{
  "num_hidden_layers": 10,
  "hidden_size": 128,
  "num_attention_heads": 2,
  "num_key_value_heads": 2,
  "head_dim": 64,
  "intermediate_size": 512,
  "vocab_size": 8192,
  "hidden_act": "tanh_gelu",
  "norm": "layernorm",
  "norm_place": "pre",
  "norm_eps": 1e-06,
  "positions": "rope",
  "rope_theta": 10000.0,
  "rope_fraction": 0.5,
  "qk_norm": false,
  "attn_scale": 0.125,
  "bias": "none",
  "tie_word_embeddings": false,
  "parallel_block": true,
  "init": "normal",
  "init_std_qkv": 0.0442,
  "init_std_o": 0.0,
  "init_std_up": 0.0442,
  "init_std_down": 0.0,
  "optimizer": "muon_variant",
  "learning_rate": 0.0129,
  "lr_mult_o": 4.0,
  "beta1": 0.93,
  "lr_head": 0.00576,
  "warmup_steps": 200,
  "schedule": "wsd",
  "decay_fraction": 0.701,
  "decay_shape": "linear",
  "final_lr_fraction": 0.1,
  "batch_tokens": [8192, 16384, 24576],
  "max_seq_len": 512,
  "doc_mask": false,
  "train_tokens": 81110000,
  "max_steps": 5044,
  "dataset": "wikipedia_en"
}
Each number is 500 + 50 x the weight over its row's rms, rounded and kept within 0 to 999. Layers, rows and columns count from 0. Numbers have three digits each. The size before them is the row's rms in percent of the matrix's.

# layer 4 MLP down, 128x512, rms 0.155, rows 109-127, columns 384-511
099:500543597566534605506586460498517553493529412462526516461475516472534476500537509482485459424455582479470412534494488500475427509396551512544574499468508500452548535540495487484477557499515360537503538498465450506488558472510541468578393499552439429506561518509439591517436549437595570462531503481507489568565545516562517535517479496520518522446475522468499469413435458476458476483534
098:503449445439529537430517451480529497474489501550557473571557500505508471543448572578410515551470625566522534556568473493516480488497623615468584572451558450449509510456495407506496513483543519509548408448576499527536423515519476500564425513513562480472504494494539572607517501447531409508562574547511509520419504489503503547561562536532473584524474386461469517506534345493452599484416
093:523501514571468380490487497542474445446521620503579554545534463502526518506403555637460528584532504574580463507564472469455506455528438498490455481432428486499464450483530423470513405490491510509524520445546465496534446498463505462596559477573483488486532571550523574553473522487552540467465432565554490530492436527498502449440422516449488479456531556604535552517533600436445555559515
103:591437451489419492498500481473478548491514553540498495492487476527550465427439441486535480605574455444473412516450489448555498481546446452508454505491462511540482472493484558483522427526507535519457562505502475541420547511420570485460535545513428492537510465588526476462439575542495534454544444447521507567472531461447514530549446479458530517501463629507473492507565519526501506586572
098:495463471520440520591449455478584471492508465526492565440479573476486464484511466384464485457542473473528347456480493486446404543465396491485449422543454565514511466432490583352527578493458540449455492480577515481541538448479472512590517435427519498483479457482578541499518395566563443452540440554493571489401444543472534544511474424450472537565441478438499570489458531508496478492480
106:396509477502458562501567509568488514440420433530380491487499560582556556501506445537563518479421581448458527535519561450424581518488550464579505549477524513499491474518547452433501507527596486477540560530457529450526524642476503526593509478429513474426447514430537556480614575519498520555446516412488579491550491483526515593582491574550608576485515506465541491494524447496472518492563
096:531553545573518520457501484498467490457458542497519511559584594702468557516458474530402563541594417510439458578587507555537461479460484509575427577458434421476573597473459539443460433486514552522438500502527514541516460568478406415451538542432521452431522458592431645558511471465430464466491609479430532525573496455526535467477516533474491544540498391513538463439408508483542476495443
107:441549453556463502471542564505443450442520534471389571473471546446500456508542495498498457611446559535467540407489489459581692492483552440505391506545592453508520493536616532477582543538422596475500536539403422498494501482553424479606527539495569598530539463520544426466533446515538484590530557516523482437541403526535452571441448572569459569576529484478521480512551445455527477479567
101:474504474461434504596518461481655527580485539425549521500492448410419550562501527575538519458577470563492512458434413561533409504430552428441484455547469577536557503568502441520568464458592439512501443485545472503493475482641526508513504551506440488459566486591518544531524546419493455504476413446461546532489498380517558478487551539471493528508529462475601451515555528549520450567493
087:429561478444561456499462556488561473480515590437456560598521535501497515499551516554520536566570440538558523439461538461515515473537456423493397558531548481460450535481558496494596448506480504450452535527662473435530497413519522533593487485514485483516479497426393516505506613499514527530476502479475437578477589562557541421485488534502457409579527452554456487461457494414536453504474
097:561473480483363476538468517496500533523525526466533492547542494402536571508546434528467447516506491562523404509527558575422505444482499552507430523529545563477520510512596487456447544475600502565517523476516461424474455485468390569475496501452631546472509428506517515510496532462399506489523514441474425512486481488429503386484506551461508523539567498460439536535468576502492523394476
105:475457539441465407505497514515509485586533572536603517542478517496508416473524541590443438517559516425539487448524494509415424489474521594500491444460508463504424431459579512574493515490512444591551567477562485600552434515506506495461503461528565490414578531506502544434509549423448441542407444527466518608472530526520583437460602479524493413591423541502593537532477530546468395468502
102:538481490552472474490480469566542537476512407438531598476434520570519480458421517385537482401396505506467582525480405525473377548497472528511417544507428509539587407544456542472526477554511507487517433505529458531463545482407505542544551537488504525535594427499441485515570527507454534523462543486559455504557507458443525544562502452516513478512560517467439599461496488464431516506450
102:430536561391499494502552447505434550446505521459507502492486526578497474509516572574521475547479468480506525475445648450483464471466540513526554504434530463618463532481506437447491556537379500405480493484501552537498465604392524445476482518580553510445469494499568521542493530509532601437354597452446375538489517480485538465467536515470466469531433525555444534555500509496554463449458
091:508437532507559420482495503449505449550542515432532529516494555458434488512569510484508408508445456466480583551560605429573599559551465468568470489420662515616380397589448578508485482469540506562481467577523467504558572437546573438468505572464516486465483465403578507555563535441531477471563442547374521432517561414494534477460530542445533543602512512510475513499650461478436535450553
111:464425601482499521534496480414496538547436481479495497469471484539427570481500476438539514503449465579621420461582487519556533411500521542519495553451513419548558542398496503461546496481444476510322516575572435523585494447509454511656499497439485540590552556449478520473453381437512526528535499529449489499563525444511410502456448513442443494518397370524480409480520534522477463389474
101:514534588435492474433558438503447509472548505495502502629451500498475484550582488458550630506451598648534466541506501456435535491399538506499474470519540492398435477496496524476425541541507536426500499436468448532501486463452459524534550508414400468527496460404480602556537510541490577541514448499503505467470544507529476461511555490464417449509496487496569613484417492510463415519451
098:523465469440489522449523488499513469562540479494545623432474530491495489483504586514535537544568463477514482517540493543564506491641459473524523449433409578564450520511511428599497431511490504492515519559493557517558508496385439581508468449519492483491596439423490552427611558382436490543493537436579553521560586462419475512451492554547547455551383507422507585504438510532529515538441
094:535425593514471592466494514551423440503535543569490506534581505416570509526543508444596484542536456430463493542458557498502528455643452537341470621523523461566498482473436548601431466523454493438441553520493441494518498574590441437479458536507530436535478443619495422418458483508539617512492579474531506462451479540514535553424522436488444428396486397474493397520473541492456540578544